config.toml
n_head = 6
positions = "rope"
attn_scale = 0.125
tie_embeddings = false
init = "trunc"
init_std_qkv = 0.0275
init_std_up = 0.0275
lr_head = 0.00669
batch_tokens = [8192, 16384, 32768, 65536]
seq_len = 128
dataset = "wikipedia_en"
Each number is 50 + 12 x the weight over the matrix's rms, rounded and kept within 0 to 99. Layers, rows and columns count from 0.

# gate: layer 7 MLP gate, 512x192, rms 0.0978, rows 443-454, columns 0-191
# up: layer 7 MLP up, 512x192, rms 0.0973, rows 443-454, columns 0-191
# down: layer 7 MLP down (transposed), 512x192, rms 0.0959, rows 443-454, columns 0-191
gate443:49 72 42 80 75 46 55 47 55 28 36 56 67 62 47 66 73 52 58 54 60 55 57 44 41 56 34 29 34 37 48 54 74 55 37 62 47 44 53 57 49 60 45 40 40 33 62 38 48 48 51 67 71 59 64 20 39 46 24 60 60 57 72 38 60 51 35 46 38 33 50 45 47 45 51 48 67 60 63 55 42 59 57 65 36 50 50 53 59 20 49 43 44 43 22 38 57 53 56 49 54 65 33 61 62 45 60 48 46 46 35 60 62 26 63 67 36 59 72 47 13 48 43 43 68 57 39 49 65 51 18 36 48 65 63 62 67 56 57 35 51 80 70 59 36 61 50 63 49 39 30 42 52 55 42 65 49 74 52 47 64 43 40 54 57 37 42 48 48 41 54 43 49 51 63 52 56 57 37 70 66 65 55 63 46 39 49 43 57 47 39 54
up443:66 44 49 49 53 42 62 61 46 69 33 50 57 62 41 42 47 32 45 37 45 65 50 53 63 39 78 63 41 41 51 44 52 45 55 63 55 49 28 64 59 50 63 40 63 39 35 44 31 50 45 39 59 57 41 63 44 32 51 57 68 39 45 49 63 64 40 60 39 28 51 45 48 35 47 71 59 25 56 53 60 42 51 59 55 42 60 74 73 45 45 65 40 54 39 40 54 58 47 48 56 67 42 76 22 37 73 63 38 55 20 43 49 40 31 73 72 54 47 63 57 46 49 55 59 64 24 43 57 54 48 44 58 51 98 60 69 45 39 50 50 56 51 67 58 31 61 45 54 34 24 53 23 59 33 57 68 37 56 59 50 50 66 44 47 44 35 46 49 49 43 45 49 43 71 34 67 71 42 62 44 74 39 47 49 60 43 75 55 49 49 41
down443:47 58 50 42 69 48 46 57 63 53 50 46 50 64 43 43 27 52 60 43 57 43 47 53 08 51 26 33 61 49 44 77 67 29 45 52 67 47 63 59 46 57 51 56 46 50 39 32 59 66 39 49 47 41 58 57 64 35 44 41 33 53 55 48 38 44 79 60 32 50 57 62 46 74 20 56 43 62 42 51 42 53 35 42 25 39 44 60 53 63 48 33 64 53 52 49 59 69 68 46 55 47 38 34 52 64 18 41 55 46 41 70 54 55 49 60 49 77 42 38 36 67 70 48 53 46 62 54 57 40 65 38 43 69 45 51 55 42 49 66 35 56 55 55 55 46 47 40 55 51 51 61 40 46 27 59 42 55 32 04 45 67 59 43 37 42 41 73 49 32 50 61 38 49 46 58 30 39 50 65 29 59 64 49 39 35 52 30 50 30 66 53
gate444:72 55 45 72 56 44 61 49 47 36 51 63 26 54 38 24 60 39 48 52 38 31 41 51 66 36 48 60 44 57 57 46 41 61 33 31 52 59 55 50 61 53 59 58 58 68 33 37 40 60 58 31 56 48 61 54 33 26 73 50 52 29 52 37 32 62 55 46 39 50 52 68 51 56 60 48 72 71 56 21 62 39 36 47 40 38 72 16 59 51 34 76 49 33 50 60 46 65 51 50 47 47 60 43 51 56 54 38 42 39 42 58 66 37 49 36 47 61 43 51 31 51 55 52 46 50 55 58 60 57 48 58 64 63 57 55 57 45 33 49 55 50 68 39 73 50 56 41 48 62 82 57 54 59 55 39 41 57 47 44 29 56 54 44 52 66 55 42 40 57 49 42 54 41 34 46 59 50 53 33 45 60 40 46 38 58 52 69 42 53 34 34
up444:50 48 37 52 46 30 54 43 55 43 39 34 55 56 42 57 65 44 50 40 50 57 65 18 39 50 61 31 59 41 33 41 52 50 28 60 51 48 48 45 65 40 65 27 63 53 53 66 68 60 45 52 68 55 28 50 52 53 47 71 51 45 62 48 41 56 44 49 63 35 48 34 58 53 47 54 45 48 60 44 23 77 69 59 57 49 35 38 55 65 34 54 43 60 51 43 49 48 59 51 64 23 25 44 71 46 51 68 53 35 67 47 40 45 59 48 49 49 30 45 60 33 50 49 70 48 32 57 39 65 58 31 41 28 46 73 33 34 46 57 47 44 40 69 48 42 42 39 31 32 56 56 43 48 45 38 49 26 48 57 59 51 50 41 82 46 63 42 55 58 41 45 41 67 49 51 39 67 47 64 30 49 54 60 49 55 52 41 59 56 37 47
down444:45 53 35 34 43 47 54 29 51 34 55 53 72 54 18 51 56 51 45 39 35 37 40 39 56 52 50 50 49 69 70 55 68 58 44 62 30 65 44 48 36 73 33 64 60 65 50 42 43 57 48 58 53 38 55 47 56 41 54 55 71 34 46 42 30 44 42 42 60 56 38 62 43 75 51 64 42 59 72 49 33 37 44 38 51 62 46 53 54 48 58 45 40 52 53 49 53 43 67 40 58 66 54 49 56 51 33 53 66 67 56 53 49 65 38 37 45 53 56 70 72 60 40 55 50 42 60 43 27 66 57 62 55 49 51 37 38 66 55 43 42 32 32 35 53 55 61 64 55 52 63 55 56 49 72 44 25 38 30 26 41 40 61 41 28 58 62 68 28 29 52 38 47 58 31 51 52 42 52 40 38 60 49 43 28 66 45 45 50 65 43 31
gate445:42 52 31 67 41 47 34 44 43 45 53 52 43 42 29 64 83 49 64 50 39 30 63 38 55 55 70 56 32 23 59 58 79 52 78 38 28 57 52 48 57 55 24 49 35 56 45 61 70 59 59 54 42 74 51 40 45 56 47 50 66 45 63 44 45 30 64 54 50 32 63 43 37 38 29 60 55 65 45 48 45 54 60 59 36 38 48 40 52 32 18 59 46 47 38 67 39 67 48 61 56 34 33 65 50 51 50 62 51 60 41 49 36 41 33 31 59 58 56 51 57 57 48 33 62 74 48 55 44 71 50 58 49 60 61 49 52 36 53 43 57 53 38 48 42 46 87 48 58 62 55 34 37 51 37 53 46 57 45 56 55 58 49 63 51 60 51 52 46 63 67 64 55 44 65 60 33 52 43 43 54 34 45 66 47 60 63 62 39 52 57 47
up445:30 65 46 42 55 55 35 61 55 43 58 62 50 37 66 55 39 31 43 44 62 58 44 47 48 41 38 28 25 36 57 40 35 63 56 58 61 49 38 29 41 57 36 46 38 68 40 55 70 66 37 65 49 42 29 34 52 30 52 62 59 40 45 67 52 36 33 55 25 43 79 55 44 56 83 47 38 55 51 54 56 51 36 44 49 62 50 39 63 46 59 40 43 55 67 56 48 55 59 60 49 63 39 37 46 50 58 67 50 70 38 47 49 69 58 65 55 54 63 36 46 55 55 56 55 62 39 48 57 54 59 39 44 49 54 89 32 49 33 48 61 70 55 53 41 31 54 63 55 60 58 36 57 43 42 54 57 24 45 53 61 46 48 36 61 59 38 59 49 45 57 44 42 47 36 44 35 50 36 36 58 50 70 64 48 36 64 49 49 53 35 31
down445:50 54 25 57 38 43 64 31 66 54 54 39 44 65 56 41 63 47 34 57 47 24 60 57 42 29 50 38 61 70 67 44 34 65 52 64 32 38 42 59 56 55 64 45 42 36 50 54 44 39 37 46 66 50 61 45 42 56 46 36 49 51 48 51 47 73 46 44 47 61 42 60 47 23 57 36 45 40 43 46 61 34 26 50 47 45 69 57 55 47 36 43 64 37 63 40 50 36 41 64 39 47 64 57 63 54 45 33 50 57 29 50 46 49 74 48 38 29 54 67 56 41 38 61 30 51 49 32 51 66 65 69 49 44 60 42 52 69 26 38 54 22 62 55 44 47 51 55 60 51 44 61 48 40 36 22 42 48 58 88 46 63 68 39 53 49 23 52 72 46 46 47 48 56 60 52 51 62 31 68 55 53 60 41 47 68 48 51 51 40 65 47
gate446:52 51 59 54 54 33 46 43 43 32 44 76 32 46 53 26 60 58 39 59 41 47 46 55 51 35 68 46 55 53 48 37 66 48 62 42 62 62 41 47 47 41 67 46 40 50 65 56 71 49 67 49 41 67 36 47 39 60 53 31 62 62 50 28 41 55 54 48 61 43 36 35 36 38 47 66 48 62 46 59 45 51 51 69 31 56 75 66 41 51 55 58 53 66 66 58 64 43 44 54 68 22 52 72 51 58 88 46 51 32 45 64 64 30 36 73 51 57 49 51 70 56 47 47 52 56 52 49 59 49 73 37 39 50 54 57 71 65 66 27 52 32 43 67 42 71 49 45 50 49 48 67 62 30 46 70 73 76 41 48 44 61 19 66 40 79 64 56 32 59 44 49 45 57 54 42 41 52 79 24 47 40 51 58 46 49 71 51 53 55 46 84
up446:46 59 50 65 59 68 60 25 46 42 37 40 57 44 46 45 44 44 59 52 42 59 60 77 30 49 58 69 36 22 49 52 63 67 62 43 67 40 62 48 61 46 32 51 50 42 30 40 62 32 46 69 33 63 66 34 44 52 35 52 44 15 49 68 57 42 39 42 58 36 65 55 40 39 53 54 53 43 53 59 46 32 22 47 62 53 48 38 33 16 49 60 39 79 38 38 49 46 48 56 41 44 46 46 50 41 45 48 60 47 63 43 57 54 56 37 40 60 59 63 48 53 46 47 31 77 46 54 13 56 53 55 61 42 62 42 32 43 34 47 50 49 35 49 24 15 44 64 39 45 61 43 43 54 62 53 74 65 63 43 56 49 36 51 39 34 40 41 40 57 46 54 51 35 59 64 34 61 42 49 80 58 51 43 49 53 53 34 51 52 40 52
down446:69 63 55 64 37 63 36 40 49 39 60 70 47 49 58 45 43 58 47 53 52 36 39 48 61 44 34 31 26 58 62 54 34 41 61 36 50 49 56 72 48 38 57 44 40 54 41 53 30 36 71 51 46 44 51 55 42 67 36 58 52 65 33 44 40 55 32 38 45 35 64 47 32 52 48 43 72 63 40 52 39 35 47 34 63 62 54 41 38 57 30 69 50 36 52 64 74 45 19 44 41 62 62 55 62 31 75 54 41 54 54 37 40 43 48 53 71 50 65 40 64 40 60 58 49 60 62 13 65 51 42 64 31 36 35 54 65 57 58 42 64 28 46 64 56 39 45 51 41 45 53 76 53 44 53 46 74 46 41 60 53 53 14 45 64 47 57 58 41 66 33 41 31 70 47 69 56 39 42 35 47 69 52 39 64 54 42 43 96 41 51 46
gate447:19 49 53 62 45 62 51 41 38 56 43 70 42 58 49 44 44 37 51 47 40 44 43 50 63 39 39 42 33 61 54 41 48 56 51 47 48 42 62 55 65 45 56 56 42 54 58 66 60 34 41 40 52 76 52 24 20 56 49 68 56 55 65 20 43 26 46 59 54 49 66 30 59 41 60 72 54 75 45 62 45 28 57 45 46 28 49 38 57 60 49 49 49 39 50 49 44 57 46 38 55 39 65 55 36 24 61 52 68 63 45 36 60 57 41 64 64 33 51 39 48 39 59 55 39 41 51 35 34 51 46 56 46 60 59 68 59 44 59 61 46 17 42 61 42 30 49 57 66 75 41 50 60 45 60 39 59 37 42 52 46 50 51 48 63 53 56 60 51 78 44 47 56 65 37 41 55 40 64 63 52 29 45 58 80 59 82 46 63 46 35 73
up447:62 74 45 52 50 52 57 55 50 43 49 47 60 48 63 63 69 46 51 22 78 60 46 42 52 47 51 60 23 67 44 47 67 46 52 56 53 44 45 58 50 55 54 46 53 42 47 48 64 70 36 20 45 44 31 60 72 58 54 52 59 46 16 45 39 61 28 17 47 67 44 48 51 47 51 61 50 59 64 38 43 48 54 52 54 50 57 62 57 33 64 50 61 51 40 43 62 54 58 45 39 61 49 33 63 42 45 66 49 50 51 34 66 34 50 58 53 44 33 37 53 67 47 62 40 46 63 66 33 59 46 41 45 48 35 52 59 54 53 51 54 27 31 43 33 47 57 30 50 24 20 45 43 45 13 37 56 27 59 57 54 41 52 50 47 57 41 33 51 40 43 63 62 27 40 44 45 84 22 53 37 58 57 37 39 47 41 31 50 36 44 43
down447:48 83 14 57 64 52 74 35 50 57 57 43 59 49 46 40 56 37 51 35 64 45 47 53 72 43 47 48 54 59 68 71 50 37 42 56 45 58 47 65 59 63 49 56 39 72 44 44 65 55 37 61 57 52 61 63 81 53 55 54 74 56 37 31 46 68 68 10 55 38 50 49 45 51 63 40 43 40 58 37 62 45 57 38 64 60 57 54 82 18 54 69 57 38 36 48 40 54 46 38 42 51 51 61 53 54 54 42 49 44 60 49 63 40 38 47 58 50 42 55 71 43 57 53 51 17 57 38 46 59 37 47 57 76 28 56 46 47 62 43 35 44 70 41 36 31 49 58 33 50 28 41 28 60 59 37 58 30 37 64 52 47 66 53 64 54 69 52 42 52 58 61 40 51 43 51 62 49 48 43 36 75 58 54 62 60 33 45 49 71 46 33
gate448:47 42 49 73 43 62 57 59 54 51 47 64 49 56 45 69 47 40 41 43 37 47 48 64 37 68 40 51 53 72 43 69 45 29 54 51 70 54 49 53 53 44 49 43 68 51 55 48 45 71 56 43 48 61 60 54 63 27 55 49 49 56 64 49 45 56 77 54 59 48 55 40 64 44 43 58 61 64 36 52 47 61 53 66 56 51 62 34 63 51 52 66 49 51 56 29 48 58 39 53 45 39 43 54 35 16 59 62 53 52 50 59 56 44 41 65 47 33 41 61 51 65 57 52 48 70 35 53 40 35 48 49 43 36 35 34 91 60 38 50 44 43 46 38 41 48 55 45 66 47 58 59 65 57 53 38 63 39 24 40 40 56 46 53 40 55 41 61 46 36 60 43 64 50 48 61 44 62 48 68 64 35 72 64 64 38 55 47 35 40 61 45
up448:51 60 40 59 48 33 56 52 67 53 36 32 53 36 48 50 60 62 62 48 61 47 37 54 59 40 46 49 68 42 53 66 38 54 47 68 35 47 51 68 47 45 54 68 57 56 51 51 50 53 51 52 52 31 35 42 47 59 35 51 62 34 39 61 22 65 28 59 28 48 63 59 47 31 51 46 37 54 44 53 46 29 64 41 55 70 55 33 42 30 50 46 42 36 52 51 53 40 54 72 53 60 68 47 45 72 53 30 63 71 51 74 43 48 38 38 54 66 44 44 76 40 60 81 42 37 30 39 56 45 52 55 50 56 56 70 45 63 45 64 62 73 56 41 52 63 49 64 59 60 36 47 56 21 44 47 54 26 58 66 47 67 54 43 26 55 42 50 46 49 49 63 45 52 47 54 46 69 39 39 46 41 42 52 50 68 59 41 47 82 46 51
down448:29 00 69 60 42 37 57 35 40 66 68 69 47 43 57 35 64 34 50 62 39 49 63 42 27 48 60 53 59 37 40 47 61 53 45 60 45 50 43 51 45 52 26 75 34 57 52 37 47 47 50 43 44 66 58 68 44 42 61 51 48 56 40 43 60 69 48 26 55 52 50 35 51 52 37 42 65 45 48 61 41 37 47 52 48 63 25 55 51 42 50 43 62 72 64 66 46 60 58 18 44 44 66 39 45 69 52 53 49 48 52 38 66 51 53 62 56 57 62 64 66 43 55 25 52 62 41 48 42 49 33 60 58 65 48 52 47 46 44 37 41 41 44 54 54 42 57 55 59 56 46 58 55 58 54 30 43 48 39 59 35 39 54 43 35 60 53 60 44 46 53 54 40 46 30 37 55 76 50 38 59 48 42 40 66 73 41 56 49 56 70 56
gate449:51 46 53 46 50 53 69 45 64 26 50 57 53 39 52 41 49 42 62 37 51 46 54 48 22 43 27 41 49 35 44 41 47 38 48 46 34 61 65 59 47 40 41 56 35 46 51 55 29 57 46 56 48 69 59 29 52 27 58 48 58 67 64 43 51 71 45 62 56 29 38 26 67 49 45 53 65 51 58 53 59 48 27 30 39 45 42 43 57 70 51 54 50 42 46 34 48 47 46 62 41 58 79 46 47 45 56 40 46 75 35 51 64 54 26 50 64 57 67 15 34 55 49 39 48 49 42 40 48 11 43 51 53 50 53 49 47 45 51 43 57 71 56 59 69 44 60 73 35 67 29 54 35 76 52 42 61 58 52 53 25 58 29 39 57 36 34 37 44 41 48 44 42 57 51 27 53 68 54 49 51 50 35 42 33 43 73 61 47 32 54 52
up449:56 80 41 46 33 72 36 29 40 61 48 42 72 68 41 64 49 46 73 38 52 28 51 47 72 44 57 39 56 70 66 30 53 48 39 62 67 36 58 78 65 63 56 29 39 49 32 45 46 32 46 50 74 49 46 66 55 47 65 61 39 46 61 46 55 34 58 53 63 42 48 66 45 27 52 47 49 55 63 53 58 58 56 66 52 42 52 47 41 44 47 55 55 39 24 58 51 53 57 48 56 61 44 48 52 66 48 39 37 43 51 48 59 58 52 64 49 71 39 52 38 49 65 83 68 41 53 65 53 53 59 60 45 30 59 62 70 46 56 56 62 49 51 35 33 53 58 27 50 44 54 36 46 50 62 67 32 56 45 64 52 54 63 52 51 59 57 66 63 39 65 58 51 33 48 48 55 44 42 43 58 36 48 70 70 54 49 40 61 44 63 59
down449:63 33 38 44 51 19 46 59 43 33 47 72 33 38 57 73 25 35 52 53 76 48 52 64 54 49 57 45 63 32 34 55 60 48 56 52 66 59 57 52 51 42 48 30 56 60 61 58 66 29 34 41 63 54 46 42 41 58 37 41 36 49 57 39 48 57 41 51 32 40 50 41 57 55 59 43 53 28 54 62 54 50 49 61 41 39 49 25 64 41 52 65 69 52 51 60 68 48 40 49 35 41 62 67 46 40 23 53 43 60 44 42 63 53 32 45 60 53 56 55 54 53 51 32 56 61 37 40 56 42 48 57 66 40 58 39 65 62 38 49 50 39 41 29 54 69 33 46 30 48 61 27 44 38 56 44 37 51 56 60 44 46 49 48 26 62 45 48 59 47 48 40 75 45 60 59 54 51 33 62 33 37 28 69 57 62 45 65 55 33 36 41
gate450:50 47 53 40 57 44 49 59 37 17 35 67 47 65 59 55 44 44 46 58 67 35 52 22 38 37 39 57 69 37 34 23 51 46 32 35 59 41 40 31 66 52 34 51 67 55 73 39 55 59 39 38 56 58 59 38 57 22 40 62 45 38 29 56 50 44 74 37 58 58 37 48 45 38 53 64 37 68 58 32 58 42 41 63 63 40 62 51 52 67 30 68 19 42 38 41 58 51 63 51 52 46 61 60 48 65 45 77 38 50 52 47 71 41 47 48 46 47 48 56 57 70 45 51 41 59 33 60 40 46 65 68 59 52 49 63 55 50 49 63 43 25 52 40 63 35 76 38 56 54 43 61 63 48 58 41 75 67 19 62 59 54 55 56 50 71 54 55 28 38 50 59 52 49 29 22 60 46 67 42 43 56 31 38 38 51 59 42 49 49 63 72
up450:53 58 45 59 52 40 65 41 57 45 41 58 46 45 51 64 47 32 33 18 22 53 37 49 38 48 46 48 46 51 42 59 29 53 46 36 46 51 42 59 58 63 62 49 61 69 29 43 48 34 52 52 61 39 21 34 42 60 44 41 47 55 55 37 31 48 36 48 50 57 48 24 69 70 42 64 65 63 39 69 20 54 43 51 55 62 49 64 76 56 56 52 60 64 36 59 61 31 70 37 48 61 56 56 32 32 45 65 55 33 68 31 53 40 56 17 30 43 35 64 40 39 36 43 55 47 57 31 48 55 57 41 45 36 54 67 58 58 57 59 59 76 52 54 57 44 62 47 46 58 64 52 32 63 50 42 59 53 51 38 47 53 32 44 68 38 53 37 37 56 70 41 40 62 67 61 49 57 30 51 51 53 49 48 65 44 57 63 60 58 45 63
down450:43 24 07 45 51 29 55 44 38 58 66 42 48 59 56 48 49 44 47 68 51 44 35 41 58 45 56 39 51 44 50 47 49 41 47 62 48 56 35 44 52 41 30 52 48 21 51 44 67 49 48 38 52 62 58 60 46 14 59 50 53 54 41 30 40 37 36 52 72 41 44 28 51 57 50 55 67 51 45 51 42 59 47 53 52 60 46 60 44 48 42 67 49 53 48 60 19 59 48 42 51 34 48 40 60 51 47 50 54 27 69 47 35 48 49 34 51 54 35 43 62 44 50 55 43 33 45 53 60 77 24 50 45 70 58 67 28 52 51 58 50 55 58 55 56 41 56 58 48 51 57 42 55 54 59 56 31 39 55 38 72 36 58 65 46 53 57 66 43 67 56 29 43 52 41 27 59 57 65 57 33 64 55 36 35 18 55 71 45 34 59 53
gate451:60 43 45 41 72 38 71 54 50 48 33 60 64 65 60 44 49 29 36 26 64 35 67 46 45 58 57 50 47 60 62 54 38 56 49 35 70 44 74 60 65 51 46 65 58 75 57 38 44 41 60 20 44 50 36 46 34 31 48 37 50 60 60 44 47 60 50 32 40 54 55 36 44 72 52 41 40 55 42 51 37 28 40 55 42 40 71 63 73 32 29 70 59 39 54 37 68 42 43 54 64 53 71 51 38 28 71 64 58 44 54 34 46 38 62 59 55 40 47 73 66 49 53 43 55 33 42 57 52 57 44 44 40 47 41 45 43 70 55 55 62 60 33 57 48 52 70 47 47 36 56 22 40 53 47 37 51 44 41 67 39 58 34 53 40 52 60 46 65 58 43 47 52 28 75 51 45 59 60 43 30 37 75 69 43 43 36 50 42 34 55 53
up451:44 23 69 49 53 52 56 43 37 48 57 46 33 46 39 34 46 41 55 68 63 30 23 45 33 72 68 33 67 60 52 49 57 52 49 43 70 55 34 27 74 52 54 64 65 60 56 49 36 41 73 49 42 46 54 59 53 60 64 64 53 40 46 40 50 32 51 22 50 66 53 58 37 73 47 46 54 47 21 60 68 47 52 43 53 54 69 58 44 27 63 34 61 63 54 51 65 49 57 51 39 42 39 56 58 45 58 47 59 46 58 59 68 49 55 68 57 47 42 57 64 60 61 37 40 65 43 34 37 56 58 42 57 42 42 40 26 70 39 50 35 63 32 47 49 55 45 56 45 53 48 47 40 54 51 41 69 51 37 56 45 62 41 57 29 51 45 31 67 59 51 47 55 41 45 51 46 49 40 15 38 43 78 64 54 54 51 91 36 58 49 44
down451:62 88 91 52 68 52 54 31 52 30 41 37 49 53 47 58 48 65 50 45 48 54 34 23 59 51 64 50 50 43 51 43 53 52 66 57 55 56 41 55 55 58 65 57 55 49 42 38 89 30 41 59 60 39 45 37 71 53 52 48 34 47 52 53 18 36 45 43 53 25 49 54 66 35 58 54 41 50 53 32 46 45 58 75 28 54 74 47 66 62 52 44 45 39 55 43 56 61 58 45 53 57 39 26 40 43 46 34 52 62 62 51 44 39 45 42 57 56 32 43 38 65 56 59 52 44 49 39 72 51 67 52 57 51 36 29 38 38 46 50 30 43 62 46 40 41 48 28 50 39 67 45 50 61 52 61 32 48 47 40 59 45 25 41 57 46 58 37 34 45 40 38 50 53 38 61 61 41 52 48 57 59 54 63 51 50 47 43 37 54 33 61
gate452:39 52 53 69 38 61 34 46 59 42 59 57 44 57 56 26 52 55 63 58 61 66 62 61 34 42 74 67 63 46 74 59 72 58 48 51 51 52 36 42 37 43 27 60 70 33 51 48 60 51 67 51 55 49 46 41 34 41 71 74 58 46 51 54 33 50 42 60 57 36 43 49 71 41 51 62 49 50 45 53 57 48 54 44 50 33 45 42 46 70 60 30 41 43 51 67 47 54 55 46 56 36 59 45 48 25 57 41 54 53 52 66 61 46 46 58 78 46 70 59 47 58 68 54 49 64 54 51 41 45 58 43 44 25 34 40 56 69 73 29 64 51 38 71 52 50 61 47 35 57 50 47 62 61 34 64 81 61 53 41 48 60 58 35 79 61 49 41 41 27 34 58 43 57 71 67 72 54 50 67 57 46 36 62 59 42 60 59 47 50 47 45
up452:55 53 55 48 52 46 59 65 43 70 55 49 29 56 26 56 48 75 39 63 59 43 48 57 39 68 39 45 33 26 34 39 61 48 29 25 51 49 37 45 45 43 60 58 40 37 64 53 50 30 46 42 66 54 58 29 47 59 60 47 49 72 43 57 52 50 59 46 35 44 58 52 48 71 56 44 63 37 29 42 53 48 55 48 48 46 48 30 39 44 52 19 49 53 40 74 62 43 28 67 54 38 63 46 49 29 59 40 38 30 61 39 51 45 30 53 65 47 48 59 41 54 58 59 37 49 23 43 44 46 46 63 47 55 63 62 55 67 61 63 52 30 55 49 45 56 57 29 20 46 47 48 49 40 17 65 55 51 46 40 59 60 50 49 50 64 61 41 42 74 65 55 43 71 46 58 37 47 59 56 69 60 36 33 52 45 59 53 62 37 54 65
down452:60 70 20 55 41 66 62 34 45 45 50 44 37 47 63 40 54 51 37 45 51 34 54 64 67 28 46 55 48 58 51 54 39 70 50 56 37 38 54 52 43 36 38 47 48 43 48 54 26 53 63 51 75 43 43 33 28 38 53 61 43 43 72 58 52 52 50 40 53 45 55 45 62 57 63 55 34 49 37 26 60 56 44 33 56 65 35 62 16 55 62 37 58 61 50 41 42 46 62 49 28 66 39 38 34 48 45 45 39 57 43 41 56 48 52 40 57 28 48 50 46 48 68 55 37 35 50 47 44 58 64 44 51 25 55 48 48 66 26 49 47 13 74 41 55 62 67 39 43 43 50 69 43 26 46 33 52 29 47 73 51 61 56 43 54 44 47 46 52 47 46 51 50 30 54 62 52 50 51 67 80 56 59 48 34 70 38 38 67 52 43 38
gate453:55 50 49 57 61 87 54 84 53 73 39 48 49 46 67 40 40 48 61 59 51 45 37 45 64 50 55 48 40 30 54 60 58 65 47 65 44 50 85 38 30 61 48 68 45 56 61 51 46 44 56 67 22 34 67 55 57 32 23 30 42 68 51 44 25 55 53 47 27 51 55 36 57 34 56 47 53 62 39 59 41 24 28 58 36 56 55 53 63 53 56 74 42 30 61 21 57 55 55 63 63 37 58 31 45 54 52 33 58 67 42 62 63 43 26 66 46 57 42 55 60 64 44 62 45 56 53 47 37 33 47 55 37 33 50 49 64 46 53 49 53 34 51 78 53 42 55 53 62 58 33 59 66 33 69 55 61 31 30 53 36 52 44 41 38 47 69 57 52 52 36 54 47 51 53 33 65 55 50 53 41 42 51 58 47 64 67 51 54 59 66 74
up453:65 43 59 56 46 38 33 53 51 52 34 76 66 31 65 51 44 29 36 71 53 81 49 47 46 46 39 65 60 40 31 46 49 27 59 44 44 39 25 47 58 65 74 50 42 39 60 59 60 71 69 62 57 58 47 53 44 59 34 51 51 47 50 32 29 45 45 25 70 66 37 37 51 61 52 53 43 26 35 51 41 64 65 53 39 52 56 56 70 46 82 66 35 52 56 58 62 54 35 31 33 51 37 35 45 55 64 51 45 41 36 50 60 61 58 50 62 54 50 58 53 66 41 53 53 43 48 67 55 35 55 31 30 49 33 68 46 60 42 30 41 53 34 49 33 45 56 59 63 50 43 41 37 46 42 52 55 45 53 40 68 38 57 73 33 49 71 60 44 36 46 42 62 62 61 55 36 58 48 58 63 49 43 72 50 59 21 66 40 76 49 29
down453:60 45 83 30 41 53 48 57 56 42 58 49 64 51 68 72 47 46 52 25 42 47 67 64 61 65 52 59 61 54 43 39 61 72 60 64 40 83 64 47 35 57 45 57 52 73 66 71 23 74 44 30 57 38 50 29 34 55 42 63 68 61 51 42 40 50 41 27 37 53 49 57 36 51 63 33 43 29 50 73 34 52 57 55 46 39 44 19 41 36 58 37 29 23 54 46 46 71 33 66 27 62 70 47 44 21 52 54 61 65 40 37 42 52 39 41 37 56 28 49 66 40 37 50 35 58 42 52 57 52 56 66 35 36 38 52 46 40 58 41 38 35 57 48 59 53 65 45 43 51 39 50 51 52 58 61 53 52 42 49 50 61 43 42 50 48 52 60 30 47 46 56 60 44 56 70 44 62 38 43 60 43 35 58 51 54 56 55 44 63 39 60
gate454:53 37 45 67 37 54 48 49 48 52 64 56 37 66 44 46 73 49 39 43 61 41 60 49 47 51 37 50 58 43 53 44 64 52 48 53 45 53 48 39 58 43 46 87 39 46 21 72 51 54 39 26 30 48 72 44 54 24 28 46 59 54 81 29 54 32 55 51 58 38 46 39 37 37 51 60 57 56 42 56 56 47 57 55 40 40 44 36 25 55 42 46 41 47 42 46 55 61 26 65 49 50 39 73 48 62 37 50 41 48 36 56 57 56 25 43 51 61 35 58 85 49 39 39 59 45 41 49 40 30 49 60 43 69 60 68 43 62 44 48 58 42 52 44 57 29 52 32 47 72 33 58 60 64 55 49 57 42 56 60 31 52 49 69 62 55 41 44 45 43 35 39 40 50 53 42 35 54 45 41 45 45 34 50 47 72 48 46 52 49 66 57
up454:69 44 44 73 54 67 53 53 39 50 65 52 66 50 41 66 61 50 56 22 58 20 58 39 52 44 37 48 35 51 68 37 50 42 53 49 41 58 52 61 64 34 56 57 40 61 32 35 39 61 25 48 35 45 71 40 55 29 55 50 55 56 59 50 44 56 54 34 49 36 39 42 51 63 41 48 69 57 39 50 49 58 50 45 32 53 47 24 35 43 44 54 38 53 41 47 53 48 17 73 55 54 63 57 55 43 29 39 48 53 54 38 50 59 47 24 47 62 43 64 66 63 29 40 53 48 18 40 56 63 40 35 56 62 57 76 41 36 63 58 61 55 56 55 63 36 42 42 63 77 46 50 70 71 45 60 30 27 61 49 51 36 47 67 49 61 44 60 46 41 44 54 49 53 55 52 39 53 46 58 53 44 62 48 51 61 39 38 33 25 52 43
down454:48 55 94 40 54 53 60 33 60 64 62 53 43 60 72 62 52 17 63 45 38 58 46 49 48 48 59 61 60 74 46 38 48 46 56 54 58 56 46 74 69 51 56 62 51 64 44 34 43 65 45 62 42 32 34 73 88 52 68 40 43 54 40 48 47 47 41 41 60 57 47 39 53 53 60 29 58 55 59 59 55 56 25 69 53 35 50 51 67 60 76 36 58 43 66 65 58 39 39 40 47 67 64 51 55 34 46 50 44 57 63 60 51 70 42 38 53 49 57 40 36 52 29 52 41 45 56 62 44 48 50 47 47 49 35 52 23 70 49 51 41 57 45 49 28 41 46 57 16 64 52 62 60 55 61 43 29 33 48 24 31 45 35 48 39 52 60 58 41 45 43 52 46 54 51 60 58 61 53 41 61 44 54 46 33 45 52 61 77 47 39 35